From a checkpoint of a small transformer trained on Wikipedia: normalized queries and keys, local attention windows.
Each number is 500 + 40 x the weight over its row's rms, rounded and kept within 0 to 999. Layers, rows and columns count from 0. Numbers have three digits each. The size before them is the row's rms in percent of the matrix's.

# layer 3 attention output, 192x192, rms 0.19, rows 115-187, columns 0-191
099:517494596491489443495563499495472442531483416469536480452543419486579499540519497512481475478441542504447476499440514488475468520471431550485492489475439499458486513446544451559524519506479457527501460396427487525486449467508476532560566416593553453522497446470495551514502523469471498490481513474481501534467542574461572505470505515490532527515504596486471523484465484510517375488515534526557484513616504425522481512515483493516484553483469499534528511443454514520491517502569474523527479438452544526464474531540451483486498553494435472421485501540507462561595456522476471467
095:457518500519575519469491417484480479526463560416428525540490509505513495448422463500586468465493533438478431482520524437431544487479514532431534551451492517518465494505487502486502520542502482466467480466511538417519438482488516531460453408507447520503500488517510538522528451521469567464435561539480545528530517506565452511577431519568531472523579537484463424453468442521523468454531446479536495451452534489506475495461526495542513565506493485474473513528555489411408551514500428464466495478483483486536436525508569444437496547439435477535525502561472473523589490505511496498
105:451465471548560465566565428556495566491504470457486501451449523465455446535534530483535505563502493498585525551520495464431472494488511467523481471497505487519459513527494494524546408519503484518521504435468485556476504402539527522540437478499478554442539504484425598509485473426424506430486538493511467469446526438570547524560465500480597469540483557534490523512506485507490452546428533478534499491447531536512554472475530547511554482533458514536519480512472443526523569460478485451541481534529435509519501464529455448464532368504480468483510552527491581458464454478522461520
101:502511490553427495519564481500458492528493516489597520474521514558491566451522583568505517544514531453498426515438520521506510484503514427510510560517482473486489463554452534476508476502541525490469471507484447521512445513547444525544495515488551405569586492464480502488603421539457512532541537523502462494449515497506503509409546454489479491528460525545534480571515463478516509564477501470514588501495526541511529536473443541517540546485586458508483532463553390539461485521479497409469497490511554507462545488507565403449532477465490539434520526561408457503527493537471476492
103:518544542495497493425533438499467583549430521527498519496453526491549473574538506514459530564543499498501484578464501452471533520555577480540495504514473476525492486496567480570452524449455512495500515480524498497509449534462546483556500499527509507541477535509523527446470500553559507452472477540587549493486453500578541491573450452487527575476490440531515414499473547504475432478418523413440496499466507502533473507561473490494547515484453420452484519500489525492425480539479460566476479558559481485548470508522555479581454566603588474460458475507456472448545517553471514536
102:498546506434510573450514540543456470550581549449547545472442465490510510463540521562422493426502544440483477538479486511542460483516458483443489492510477567480545474491559462487479489458462495518516472498569516578546488567486511495465446543486435450491554471439539575433567504489532498440541436486519467490505438550488454414609510513487440490464526550461513491504495411474472475425524529496449530500488470426517518505545495468538485418515538452471528549451458537577544462480483521545534493463455458445490497543500475511455456540496504515482519470562518538482463515560545451467
094:473541487519529439483611512561442547491469533501494539480453489531518451483481521503523480415481508430491488532491495470537475539452519485476539595491563451552483494508460493509433536526532474478492435456462478427504449565563468529437512500505492520465537440585501528440450479545511491527483544500515544489498535483549461484534500511502517496448483486482441499555516465437497473460531536494497558528564403469519473477528534415545581578470516428525492482435576505533399508493468526461500490515466552475511431482505551465583533532455519504556523487436423550547536484479566517483
103:502475501502492498504582568526499499496492503451476435528452537459516524415582492517520429462457491530423514519487463515589503477441540539497482493489531493450519480513467505502467498554507494437519557469481478546481473440545566504484414492510473443465494520551582506571530463445505546568495518479558475505463512541553586450502507532464534550454478500471488528468564432509539457515400547474510527520462471538467489486511478481516503484507522526505447461518493487509570461560458537436533548466471467544546518446490488484474491507545447509463527576556356469569512446512579438514
101:539378468477501454504436546488548472516506520479496484494515465533461464523443514488411546500528532530485402502526599462521508468580494421528524469551454495531510524482528521510495599548511451502503475444568525513568459453548451556506541515546509426473480514490507442440416579475530448489494577545445479515499477461527494476517518501528418534512519523536516520516489573458486525482545420478475447455467482540566536420481506490476539500554497493542568561469483527508435547506514404553532481486484472445497488489521478499491472475410501523498502587485472520518509511450519477514
094:480499465572503489438469457523533428512512526450533485493496499458550423484499568513459481413494508494477499510446440501498486538533469560550548527498561486575560481499511446469552463551475464455483510567438419449498572553476474472449456458567486530584517491429554492513539451438531479563528481568467511513558533458514480541464517471442527406571485545516506486468495477473481529521542508519521487470490489500527515514420485454465549445535545428551479448533536456517447449505528490566524493558475490467511506526526618489506523522516552535517480496454453544436483456504547567464
104:504537487466496438505473457562475537529480472526484537535442506479473553422465455494507430553456603524472470448538487459510531469454500519539496552484476461514489494505462495476549500471513496488483518508542557483529547527530492521569548511528410424464536567485602486479530503512521554421522420544495567525530425410492490558490511494503501517583488485520507461517465462465472484458535562452507520503522480514498481501494524439481552533501477604471507430507557505508460483507488466628506430548506461548468513548506433488435519573487501517502507482563491495442565497469541564583
096:511514504467580512557494560485587523490489478528528441523507524561495451549535552496511488505427512502513561492500511477493488479468492526526493453515506481504513562514539434531521580510508427538483481522544416537492576465447478483530486503538529463524485543510531482506484544452547398502557555503465542552551527539543511477512478498483573542465576519491455554545502455534479500492493479436529547506453443496541509540481503512475477553426453488423597476536499480517459557493487498573452532486527466555524617570376443417494473519461485512504467476471443435496528528502460467539
093:481531485497553456475606460503665516467523503512546551467565471460525483498501504473540525511523481446493534537480530496540436575519465555453505487538485473503519538525515474490457568442474473544523581490570446495531504507456443547548496542476502535484527478447497518516462506486461525559593567497437534520454475497522466479480561451532489526523488518518469505506499539531530518524519465515504475579586511532480507502507526505473480486534492517456495535568445514493507538529457597515554542393546503520487521423523543504453505543593475555606512451478550517454487479521454543547
101:418517475507470503476536498526459485493443483529494533425542533496463472542463531532467516449529463508510503523533504530515476523557457517466481453547461524453525582479535521502456478471530493480478494563436448458414514534547488526489504523525479477570484508536389541488553487545468481442535483533501461548507454463571446432495462563464611466506481478500508478422424400525553444493582520494501458545518493502507558424511522493505474492515443544490473502547575531489501453499538447521576490484505446520414496456603594500524450498488492542518405506449482508542513520520524497501
100:546530500520508469593523520522517445507419477473501505411503502493433493486507439496458509443495472426462540514530538523512532473493447515503464517473529491485544465429493479493471440465439529462476490533440547495422527527505540502479527510503489501393577560530454462428517506452486488442502489421538441456506495495531448441521500614508531497503561567490500535513551402521473484489483478504451441526555478482533560482478524444522578456494533504446451504512511556493465424483554481534503537537483557531489510563515503596471516513556486397482561504517485421520433510473488456518
101:456510598440485506493504431467452491497497506506526453548588564485540516503518442500503466482480538505530549490497546486505453492475474501459516446496510462470509437485526450578548525549490529549471526511511527508511519446481455510566473536569479518481447448533458443467538527523500458431494522516491522494591444456508533519581504469540430487530453534520586464465543467513521473395502469531603464503483549504460489533558569506555496462503474549526551465466475446546529506614456523528494516508508566485503514447574416585475529533564488494492501541473490456551561533486520532559
099:462468560473558524558482530545462539497488459529434517431544560545499517531437535515425499474542516565485522484541472518524489495459521523512454517525514561445538486523537535503517421519544459486437630535503446433499498437442488420497487482460495490503512485488471505558463517492457563518538477422511522536468471456498502466504527476462463498506442474506516518417476494424524499531585535498516466528523608541506517518453393494433520472518489531516526483547578506485513544452522522487548472549527506430420490464484446538524480471445568503488531433574491511529582494454453465499
100:586474502531511490437499492540531512606475467484642547480528490552540447437503513564551512486467496499537485517503479486513483489452479479524551460532514440524449448480495499569511424453499552497487499516498508596484491450516548504530543570506518575515551536475523539513481491562391520461470543504466497481509558529553523506482459523515493516446536515549495488523527489563459516533495507426540496487463430446498572464461456490460509483505447483457543522554476457492542481418522527519520521487501527413487531524502541561491484460488550562528579457478520528531467574509421606472
086:452508515598468500510477433479501529527586485452473525419443524489509427481523430454454442479534436469488497455509512453523469487517529507524526492475446519554460473526562540487505564477529449439495508516515556473500528523453484630479506431532575511467566442477488494532507475574484486530422468534480549506462439481531490451508455479516528507485524422497540415470535496577528481483475498485524461533519530509533535610492523509563587526494458529476467503502472512467531465501589531534513555529555511446461462429506497483470538498524505521532474414515491453567533585490504495540
098:541506517549510526429482416497484426495476491496491539506545476583529531517511563531457611519457507552501452515510528498473519474512542495527413560515477533528480495457504543508505500471521542564483495517550534550566516524487516490464445475415531502470506479539508584529530471483476449388543444536494484394532532509462495503499439473550448547529525554463497434450533500516504482474514487503492503422431477544466532488574570470536530514480512524430568546478473489497511485567570448407459492432499517436487528546478503493492510488538503552505483525438419507484455466485442413489
102:532524519565442538494522466504495502546526516495458536569582486561523396568439542449543517496478495491524469534501472481419456506492458444541512498455534523542492475506498494549529427464511514499512492463561438495496509495390503491508642490520479500425502527494448464581554423453505500479552465552536520473484500472511556499553492469487521426499477518490462520530518481557475505519442493448533457467491498539533506547481448485497498498494545516517514475458529548500513489496450468526524573460513439486495492495486501562507536593451412364591470553511507578487479477494532482478
098:479495483490550485474469513522527494536499467525544543487475562516610511498490547520524446499484466491500474516503446454452517454579490459471512473525551521531498438496519556482510521489558461474523516560560483466523541566455513457416500488471534478567490514449491614479496395555460521501431509368489506487454524570459496457554498485494512529540537564452509488579459577493533477497476487530559528499549447472506482509456488527571501505521549506578556454554494526479599490478482582569513559514480518483468482545508548515523535515435511468544508557481498458501542427468502436456
107:528425511503453477532508520519443473452499437559520470453608514487529431530514492506449564508574493580498522460460471501531490587434475547465466461481422456474505481439543467502499475457448502523460554556455497456552428502538442471465520539532425476508509540491458441510540470532472586545535525542527519490460509519459460576427558469484508453513537520493554464408435533414541462487525537417535481480550537472509488486466515420505527505470497454462489529547476554464490451565497457508512467505503487497434480529522481530485481508482533477503507454535479487556558485527466451405
102:483543482455496484498522568496517522437499544468553464452419504493520483474505479554510441410519472542457523461444560500516523549512503526504477446491490443466513566482435493503486486470450546508478493508514523521463464531452560540471538504507480551480515511498504464445453512500458518477566545513465542543540514519538453503487500465527511439431554490570504474505531472430490530515549554473417511491531512408508562519410549561474507468491500408398489441469536573462542497557451508456482446562417482532455501556448472514487473462521487496424529522477478551549504423581465408508
102:553523538487507483495478476429517558511515547517476536513567503465543519494487541550494469593535544470531613550457542436522533503498511496495511462523475455503471476552504516425507535586523462438444562483475507456545522453498553513519549580553476525529531434478486473494474460569497473528557526465479480478490481533551576468564513508420504458546552559494503471543573490499535469586522564412567456553480493540510551535460551457490563497471493577485516516464475474534459514507484486506531494535485461466481542532470490501572522479467515494567522534554472468472639498488471528455
092:513559495446561455575537502513499466539479517527584425499490486563518509520479418537486505481519482535511427487486492452535408554465511465533561501500536523549484543562507508463558536525542451517471475468528524555590535487441513443471523445520490541479463431444520478525477479515533482490468542452508512505569545426483488513485431506480464539496499511551480561564476478416519464470440527551500552519552502465483509549531487524532480521563550524495450436460504448541500534553594429452442581537538489501425540523543521577577488499517569438520451542498532512491475459500514470498
110:458585419492564454519525472598546477509530542567445467503469520466458537578484490507416491484454522474461512555476509520541501447546527550558477536563552549514525484555436497442455532509517482502540520478447546514533545516465563504448548464510517519542592524496565510474455503572425495511485570497491530460461543510521525467509491456444403486480531517497419503494551418484585455470483498445516521458567510521475489544472476458487441497523539546534544461514482522511540526506533502543429551449469465515547408436489553548482507524494467503489507494553508484459433469493517476547
090:489464511498641478575503493571423529545519478538541454442533464555507507522537523522520514437510497451462490537534475492437427475531489441506545523536481465494485390509484408521477505563462445498419408505443454513472493477487405476553542527491545494521449449542485549518490457528501560558492556481466543481463539506492469489511494502457500545568499489547478516548497505549467526515475494512493524499517514504542551521482511551486563467482545473499521517477525441522493517502550434568515459544525516470512452546556511538425436428513463516489610471572417525465539494493506498475
096:572499448558464533438478471528475446477518503467573490423455531476489489577438468531542462484522517560470512468545537499558531492464483559493417516512459476459549508456464448546422526450476514476551471484482437410485464393525500456429408449463465458559449522556536505553529505472524541525511486498429502428473488497528454495485479485458472444463604484619510454514492492534484472485500512506567541529544465491521500491465466515505514478544611512481533560516509487498503482472483422490454493521521515515507520513527502486461514394538524490489499473456513455462522550489504497429
091:451491467468497540503461498547507457487524526518479469530492553565487471487552476481562481503512482425485483515490566535459488479518497444509475493560521483558536465526520484503493498444526559537493521492525570471492538447520514483488534587578515456538545521519458539487385482498569520518512485439530484449502537528441503503551479478543494502523549556517515497545503499488556498508463493394459451528439467524509529552543498590512451503530483525476430451464485622508538539557515514470512531439531397422479492493518448461490532568480495539480582432451445599565510499455444520566
098:545514541521510466514565519529551494443518540530566470521468418579493463481456519499465466528498445472540488538458571470542472501495510408528559515508563493477524441523551563487467484533531511487513476537464533522464528499538535512496488580581538491520472444481434562517489560490519453466502462489438481521474531434530486452415507449448554563523460479540492555561470490547474542565522483467489542504478496553495479428564476523508504512579490498510488468502538454499484541409521537475554466482459452543461535570542585427505407488518536501475441501571475538542437509494450549451
102:518424532519465482584522488567509469433534471434441427489501473489476518441491549494509487453536516507560510517490524491548533508454476474499470490494547518497518556514469496486508538535529481505521519489422597508467491461493494571458540444534556431512614517427501503487423478583496558569581539525506456491481474566464523494492476520546534491471544570485504538554527589534547526465436473516440532467488464523559478416439443507538528469437467461523524538469496548529462501556548534492515509511523490542588494478525544471484563526454509444551478502486521462532456544502483566575
106:488512463526519523481558505535531433501463501555515485515493487426435544542525494541481461511487480512484500520577481495460491493523508485454516488525485508565471510450485516482553554435473516458452509475510460447517476554477566562394556560529486566578536459461472436544483545545455525519487535438451512511531529462467513418547507446562447597522465490529490510515537495547535512500497504561519496500455470568521474497428441488474465486564568489527540440477419534493470524464503490436421417519453521424535482480570530466466459467500509454396456504530497502530436436567520479524
102:553469559412499473452510492486530512506502568509490554448428480575488506507502509421544466517441519503502503546579520464539459471473547492524500456509504489447541514546542512479509423518544445477449515565583516449520496500486448611471532491491552499481533518502475547530562478502514493523490473542485427437531505462546537472435511575472480505508542468484555503460526526481575549488519498509559503483450457539426428472519523443498479569465474474447563504477422465505512541477497563582520459649527557449517486512479565461455478451497478502474524506510531530448492482565505534500
113:502547547510502496444526506465537484538578499477536517499533498515600570589558524525393531528481435546438497515473510514489491487497482562535461453525464541477524518516515545462490467464485563467443571522461459579455493526507507463450511522537538433505507482476484488510545440513557513570557504439545419514466542546471548462497482458471534552501549499507500475478526564545517456522489460529493450488559565530484469491538475482432480525461485469483477534528510527465480456609477541524543472547561413477505526516569571510547541439504495540423468480559497566546467459464511547568
093:505501524497498502522563516542457501520515565519505464470485447511470478542503469499507498501438519476546461535514486501506504562468458465474506488515481411486484479543546512536504442505501429524578400553461540465486450482449554462524481575402484509495548511493563457528558502461517514477521542522524425452516537502470496391459600544526432548502439460547521522605474479474488578543522534483510445553424555510520486490585504538498469498535502434464498529452485559485509524433487490603472551566531428492447466505470466453501486541496500451494455528514520508516520519535416447463
106:534519531437528576493504460499437449499541494533537546499421460434516505507448536529496545473465483497474464534504519468504544498474531478510533552484499538501451496508476517492508457531543470581489539450438459416535529436511519464539508548532472562473497521598556494488448528349490543449416492555510447519520515510446530535471498447489422515512503526527530485468461461424517459495516454538501505408501501548510533535520515523501569498448513475524475485568540541548453479550571433503541515473458449545471519438506494495435486524539447447571537533501525484435438483486577553522
096:561521420541467482474518443453467509490473438436434475546501586534544476380559433528432517488560479460452476535541453514507525486489517481541536477500532516489519506519470500540471447583522497544455491485533489529545466448446528529499502497514532496524492437506535476512496503550526511478594496483518504518437500555549473522457555476446500576387467492519459446527611428479479500455420483539494475492456576521470451508499480425543453467443546447487515533460487431428497536463543444486558472457490532447504493466541516481497457459458542526484556540458474455484506504522511529499
098:534425483470508562470517487463510544555498537477535536547421467473594514505459591422525493519480472484497471549457485510480546527520459523460534488502522503523493486569489505511536486478447520485543514458511466408416515498454529502516540468506516476495445500594518498531560454464475534469587481488474505507488529494597481461492497536457442538493516532504591438505525526479495529569539489389528550446528533518488486438489468524517530504471508452514487491487487490471463534543535453454530499406515527410592491533447394538531482528474530500499458533503539543449602532470545563495
099:494519570512484473501482535525570459518491514467489457483586482469489485476415530539459478509532546469512467488579504475482494517501506530499459526573519498459503478488549478446461487467558494425560526492571544528559541534476563530467534494486465500522459552602587546504482502487551527532526569590511523569514504502478514548412487523558501501557482457565526483575487472475455474569463467530518477490520582535463466499480545504486530556523507549560545511496513499501445540485492483465543494500488454476510501502512589484611558557451449522515395484521571586506513540477461461439
097:520463571472438560522486524502478453557499494534497503483492465515497443487485503479418511459545402467540547502528468500532483527531497500439492446495497495439529528465486525533484510536511503497547487414457493528529491530468503476467572520513507507486525553553467454393483589526394485449510492423490512524437455472534439532481447501480567538500528435452468513473424433528480552518582492475510458608542480456463544553524473565497535535517527511442475561518512508466566465480491468506528452475535514421484513498498458610543492467520518506426456437519527471451451491480504574532
100:511422535504550413481497449471464530506454476449393462500507522554547510439518481480502515483494509564497494514485542533470544523505551490520536476460413533584512446527462449486521438497475544449478495483463498426570489591467424568464493503527530463543559429480502469455520505496438519468476508507440490469544445503488503509508503505465479535530520480417508439445424492514535463479434476457384560494547493532567497435473475534491566448508512486461492493488484469516509467467527485501458516560523518525508502464505545512509553426443467450560519496539505469471484367514444488544
094:536526496485527541491561514586511492514499525490566480516480496493499414553510501516473495454508471550473519490474463502461530467556516548531423444481512484539476520445563468499463522421522517476520399442548501524429448495437459516450490423467456537423501467421477527556520460437482520530407503463563511407531518409476570543540498516475511567495518501499455481482517556513499558509471479541572525494545457459504478562536477475471508522532559517534524488497446507569592478530496522582472491445429454557473455527490508465489473483496508523495461538589499518415476540521472471465
098:475469436537513502465509553476524498481524442569514537455502512439502514561498565498479537454498457533482497500526462534488483402489452450532447487526565555559491440486505529465489521526495491493581454497560480523504525524473572490427500501549514439551506526438507540575472514532569448510425480491497480523509505480471540474567497448470463490529476484514546498499508587487553484512433525499585522529482483496528494483597466517470416484532489545532520460481493528448608494500511546481579534573499465434532447449528488454474559439434459580510560533497514481452583544470511445554
094:552505480502490500510580481504537493499523515398574540551490495424473485468479525488498559480571548506503483485477479515505539520514480495511493442450527503551507543469535443455529543522509465460516545551518468486520467474536562532483480525466488512440468499414462566491493539516496517476476579490533493532545455483517475522461462559578415439491434501460547433405579528467491501532426498518429519514528576468542471526464510447616492456499549465507519502388562519435447501470548521496462469474522518556495524505538559470469521474484505496540490501428448538550550586498464554475
093:550526517522462465525475469552489540476492520529468462564571512401465531461587469537501507439465542500480467473463497477498560494508474502580494543512529488548520480535472538489437568509542559541428514446517530473534514597489495516439451519591525445399493500465473515514421466459543465494405505442473551482509442468533495509528479519495518456497487562468473527538506502481472416477501522533545494510504473568528446476450560504544547561474444497495515574410489573446544465527560441464533481447487542525549496540517496535492502502528459485431507497472398511498559478491455514504
106:492491586470467476476482571521441500452498469463442509476559527514493519459574482506492500488469465545515475490512449507522498512469469460496463506457488541424496500439465557522534518490520495533475436516561516515498476473498514491450548558461498545423474440506541458523481492484558518480493483581517525544500604538471553424460526481549497499461538520496426446482539536458522505470519531462551469499408569495407568579503464468508504496543490500515464521495489531521474530574541456631511515470518511495481552510486474556488496587548579540594543544437466512538416506462520575517
097:492538518521489454429543470453508461447488571532526479513562506548573566464544536514538453504511565567533494520438513483501401468445542477556504563492534505519436541481490532533478504547538449437462468427555451462498519524483530518472468503535518454448520478531438533579487435448551482485471483486441503486497538509394490508473526426478464496485470448546511485463549485519486454461494563449447526468435516531467552472478500442576583587411504463469468516502497541473486512563566524483526492470566462476557509471508526484507454534525478555516542462537528518476531526583465462485
092:524505467447469583508526481550481455484456482501529508549481507533526535488518518481556485507456544482476480515547462561457515436553460499516520537460492491495492543472473504520492493432545587464557480487507499455447515457539468504507359562541495434517600551459440481494607552509507435482500473447471465458548449397549518581451476441576466558451437440492528527501469502530457533484472478462520451499519481538545476486508498491493464487528534549531490519522514492463517507455540416457502465483499507605452532578522545439506477550498459518515482436532475532477499542493440544473
098:462477526406517489438535457516601511542459428543474511400538445489553511534520505482443513535487534485516585450518495543522457474563459515506556440533493500479481526516546500451496531522517486463475504411436412507445494552462566449526546499481464431485474422451519473466585538588510443457460507451502483471495478495550452450460438472433495506508468546526542469472465524500572477532505537473431513559473485499529464463539488523490459497474473467449537555490472532499511454496431525530517496495535481502437499462548490505478472504511484470517611569493459512445421491549473515552
104:556476474541535569540546547514502469520468584467442461515580468493488483407546451530519523451487463508500485511495501521532556591503477489531484458544417469486520456460407518563484469553440564516499536551533482435485512550444450576533541521539532548502424583527518545477537547514570502451512478434497483508472473534562459524451541530508505477439493532456504521527507430496482439437540523465481549518472502515501493454512473474490507463543478581493532471493550459490438473534550518524431444482513516471420433533496486471433474492440518438514469484534577482450568499520517519465
100:513525533510462574473526485497435538466437495447470533440571594478480471461503434509520454528534488464499528532564457500479446561526478480499456513448504538562448453508480512433529474495465555513532463581511497507515536503488504499521584544453554489484511590488535532506540522498627553439605444455486527535533539512551514458522443552512507495508530511519503530557529540464570537500433469516520529468463492515523468485504563534550501444483486498459468459466546523522498485412532474514487576492501575483528549459517456581551451405536565537498491444511454499519475486504473513443
101:500540494488523422517473454458429459496505565527422536537541496434454565512444553436472589464502507499504465514480494492484487553466521498445486477454488468516472546546550433506563576466515500538482522501468447467534471536472489519542545523467388590483457435501548472513470466575558478465542521555485583467521504497466556448486508457551520519510466518501485586547486480560478498521503508487464496482448500503481525421564539510442499525556440468459505423508508479494485500492460496433545538483469517523454406555506545494466589507511531469525445460446562460544465507542568508509
100:528451532557502461477384511554470523529495435519506534470533512472545555501462569510536486593455504542445533539462481490515563450522482522555532478534527529513479477516519457480466587557505470590431547494557539464519415562544419559494495556483472475471485482496460425469519535457525517505419508458548460452561540478502525485494426510506476426488501518482540528490482490523506426482424519526538500521496521549511449418535475442508475517508560519528535501589457512480491484519503470481502522547529454521435484458460530456534392593466520503438485496490557489452531525528495469502
098:506405481525533637488510514436554486471482504509545449459425443472462529510485463472555473413487546466510466553533568458491520446531516477527501495505487454525511499508522479533537489495480495511467425520589421450545472559547530525469428497465532555482579434461441497430510481479526508477538545508554505452463486495507518500509461480564468478528533489521442507484485438571571460491496495514441475485518504509552506512504519500508510452519427427450480523516489467454521495504520541542451557506491511488523453428561586509537592457408527563468554483455561475557491508485495474461
107:516555481417471531486470459476429552517446482507430487627488484497566409489490557493416522551516535542473553493485497487517443474536476467535541461494525509543512506494469520485483528472494530618467508450471464478477474429525467432475480575532537432494493528480495517571555503454553441467498458478413564513508518431442511516508489593483427478490503473434439538491535463478509466462505419542437526537502489475486454498543484513477485508549471478504521577420524462451481487507481500470451555463468482555515517527494454474528484503493449557399492555505565497530525528511494473478
101:483432516484493545484476535455450506484538490463577499534580497549471501532492534474433498598512551562519438565570516524466555469465517462579485505481488550552497480445476431451510518513508486455550477503550516483553429505519477538446448501516380520494493452518503446451489493493540481447501510526482511493502466493470474602481505475525487475577489446485481496463480484476553497454504467503450503484546496502539500560459575488598525504445451454517521528594503521441477513473491500486460538491495564586552577440541441466527542505412450518515453460522518482425529516486468453442
090:454533488467484574532487502454486455444434468541537499482451440476499575490587488526539525436562508516443443557504511513523510534533522453492545467591514529539484500520494508509490517536580501454526485501506511443420421510496546486503561479475515481480523497477555469537485511469504468539386529503542535506498548461504451468490449543540446548557519486457561491403462400565435475485479482501459526542449563500505428520484480523511436516519540429544505469420483559527428467432511476518526529478424493536503504526469512489512535445490504488556467524427521571448494498528456498432
101:510543506566508557510491534487512468456507493531436497566439421491495506506463504469415463501478530546534484518516543525529543513554504513532490533516535609566487490513543471448490481522491509430408524545531568468519541478478509508558515462462433536458510523505453461442471507538413514444480432492516548496491446468479520519582553504540468452577483557417454515480481561492533544429479490550438511411483528441582448503466460486510459541469458456471513513530505444407468503540568557464510493454547523544535506548512519501544504453512482509491567524512442513463427504455466483542
089:482515471480456487436571512520484526488451441593537523484516558464505457509487561593476524552498495455519452501455512480518475467496503459523524535464549473486473489505552564484494551557554484528485529488462480469545493584420516457573439483455476522512534536421499509470551518436511568503550503459489574479445500486533420461542560492515508484485513541440462526476507490552500534556468561482502511523469508533505478519536485447523514474516541462504447484474568492477507568489534428502443390528480427576528541558441447541568573491535566460469474484548570479473431489520551505549
083:456428507470510541427524488448428497474511570532524493496493486573431464543551499510431495454543511493558467492461532489471482547485474486473523483449465531518524560425465553545501548543510468488484585531512541517511526495550570480488405457514519464424471551500477503533549528536559427476510497489526519469544416508477510479564431528509486547550539546486521516491452453583541522460484478549499526543411534546528491579547454483518468426480478530505553544463491509504487457486487562511435467537479521443501398521504510448432438458508527431458552438557475495536489488511525548530
112:508452498532481486575516544507465565497503541553470447522516463475501503511542535599526480506483476545568517508510522476502446522517442524444463466469469494453509466543518513526495524473493525488547516491417521510515463567515443498509488459496461448478524529577548563455483518510503518535592484463499497502461415525524465498385493480527539523498436508473535584515556456510557549502455479525496462556542494518533599469473543502429484492501500501442560485505450436484465492442562500465492537465500465537501614495488620512490560522506402408510563501516481532485460473419519517456
096:553492505597465496409439544506455517543443534530444603489502490511464536509434496474574490498509431543527529518454455477500506551512504504380485484454557538516453519527561530483501500485475421582526476446494491508566553497532541512464535478483509465404504457490506526494442518527468595482550508508463550429514482551495486537501467433522495578504529554479518465493497506533505493527562510551475514464500465448540465611486407458558486474526520502509537516553535485446522499536506547504466458484468458452547589552546530485485491535532542449486510482524458527477438444459504499522
099:491368535531528418451527504446545520445491511550558465472459444448534473456490492496512514423468506471539546468449455451477477499556480528428511470438485506576503535551578524517568502502522461484471451499474497518500449558494484456510587540459485557480462476440507484540546531518457455503427493409483504460574482507498484474451572458499433543522460489460535513439487573500519525570531476477544489487472500482468537495544546514472479443520538445616474481531507501521521477486591500453494487533418494506489491526495514448486452502449539516430525499497521470527500595505536469551
100:501560503463497560554448462525552503573449464478404432529568509502484500485476439510515467544506492491552576488482557455412475472531519486496507559434452511515418433516470503480538467490468409449443483515577515533502517497552552474546567555491554505457517497502457548548458485453503486443536573489516529473520480459469604518507510524449477518566548498548511470490508446493515550562496580452526474457527529510513472513483498520536536506483454543454446480584570516479490542529551491497487490478514433455416498484529494437512551531476514490420511492511490538517510500576449414511
103:439478438505479515444459493515506494539486439473450498489484407445439558495535469487502505461493540484543529449521511440462454482459500472531503552518509407515494521485535528529524476504501453527405489532552495475456490495504468553481524445478525505518480489486505454513547528510508478522446549584509540425499570489474547589480496441554450553546509507525514524552509557574471531537574597516465536477514511536517481484532478480458513494479382425443568484486423512496501485475484508422452502566475490476452505501529586534437517547440478457586439469542439451512552547479531518474
092:455484534456495569605509530603480514495586503546478433453506529495537503500500465461512521525510472506554489514554536503435530481491581464518559518505453487486490513487550486468520452486468486469554449458539522537411459472429499493486538527529511483445507477479541482443457491515464532487545405538512485551441522491505506574468482496478508554463516512467479408490519512518456499545498466483577512495428501496575475528524506500493502469533503592425425491565532463481553543455510524414476478518520569547427528519512446458498518435522497421508565513495472499529484403541552437443
086:572562504460452498511454560448497550512508493525499471553496463498471537468509441472515477483446559529501555520442591514518449462528505445478457523532485482506508536465513437454511448464479587556500477521523493514545521528467464549521484517427496488458392465509515487599488505530446465502509526565532591500514468548544454497509562533397446408501533524484551522496454458467575488483468500446567561492487516513469524556493508485542501445516522536518552451410514474499493475511482500583427494515492459496527508507537567488559570552539457423546511470551502560447493477496458513538
096:422559563510442483469464561526445499500518499503549509512418519474444512536409426468560498535460503529494496525520462476505524500438473540475513510543468524490524467470541463542516563484499454517581449554491529496487559483552463491534461580496503476499474547397478484470525591553470422521462465487486539480476484553403524507474531489553494509441509456510520509492490442478511459495514492489485479537541517466558481478519445555516518484421440401494519549479463521515556444518517454507478485431545485581450542484532546545433564551458525459502462450422499564471470429454526489491
094:477566467478545467519605496464514460541485468454451541495450501456531536452516471549565483490588502444446462492517518517451444504554524515506566543592460505455494552476473533493485547522487568548496607510583510483444457533494527487478521486529443513521536460562473504546454500475528516564520429540528469522472503524461483517570474504475559585450522443512563475477540516526408462482496477545515468516484568540491508457501502470505509512527508493523491477591396478501528500532507437481515469511466476450502546520561488498534472504597535528550418462499449490526455520419483470438
105:463497536490467452520458453517424533541510533564494490436527486524517418478527533507500520509481542485483486439541529521547525478436535512492468533509523453431538506430528507489474478480529517512556570484463475423421498449441515524568587502518525530476509494542498472408440516459530451493569492549535492494387468567544483518504501463472487521486541456494470468492490440548432489482504516546479543538479501440500539451494574516509561390520455508500460503531557537508441487462529556467507476452431510460476445468515531487496548553520540560463495437489394412505473435475548541490
097:542552470482516469552437536455476530464500492488519449533465502429478437420512460545451509445473533474475486508515527467544516525509471502486460482546477471447522531447521471503455494483521558478483481485524506432558566534489468418488500428530463501499557534538472475478562463486499419502548500509593574439528562528569491541482506500500545418485603554527487489497540540473506476470478481499524489486534476517499501491424485470529546544394381494485583533442501558519512466570563521551561533453474442498491464530492561504523464485459494458544470473570520514471532410438517491485
098:465441538533509510522481425532500505558466534466492475411478555526488478435516522475460488488523400533456508545512508530476508537498539489425539488466455493419490437512423498525483496473489495518560541523448514410603530491500551595505511456505499464470541491558460454471538504481466423474541511509519473529512444560504502556591474501445458509492516473499506483462443433485452478462527467565566527510446562407554517501496480500509510494501461563496548526536445474433448522409476560462475513462545498498528411493512506474524511549529533565486493485476506467510553470432518540413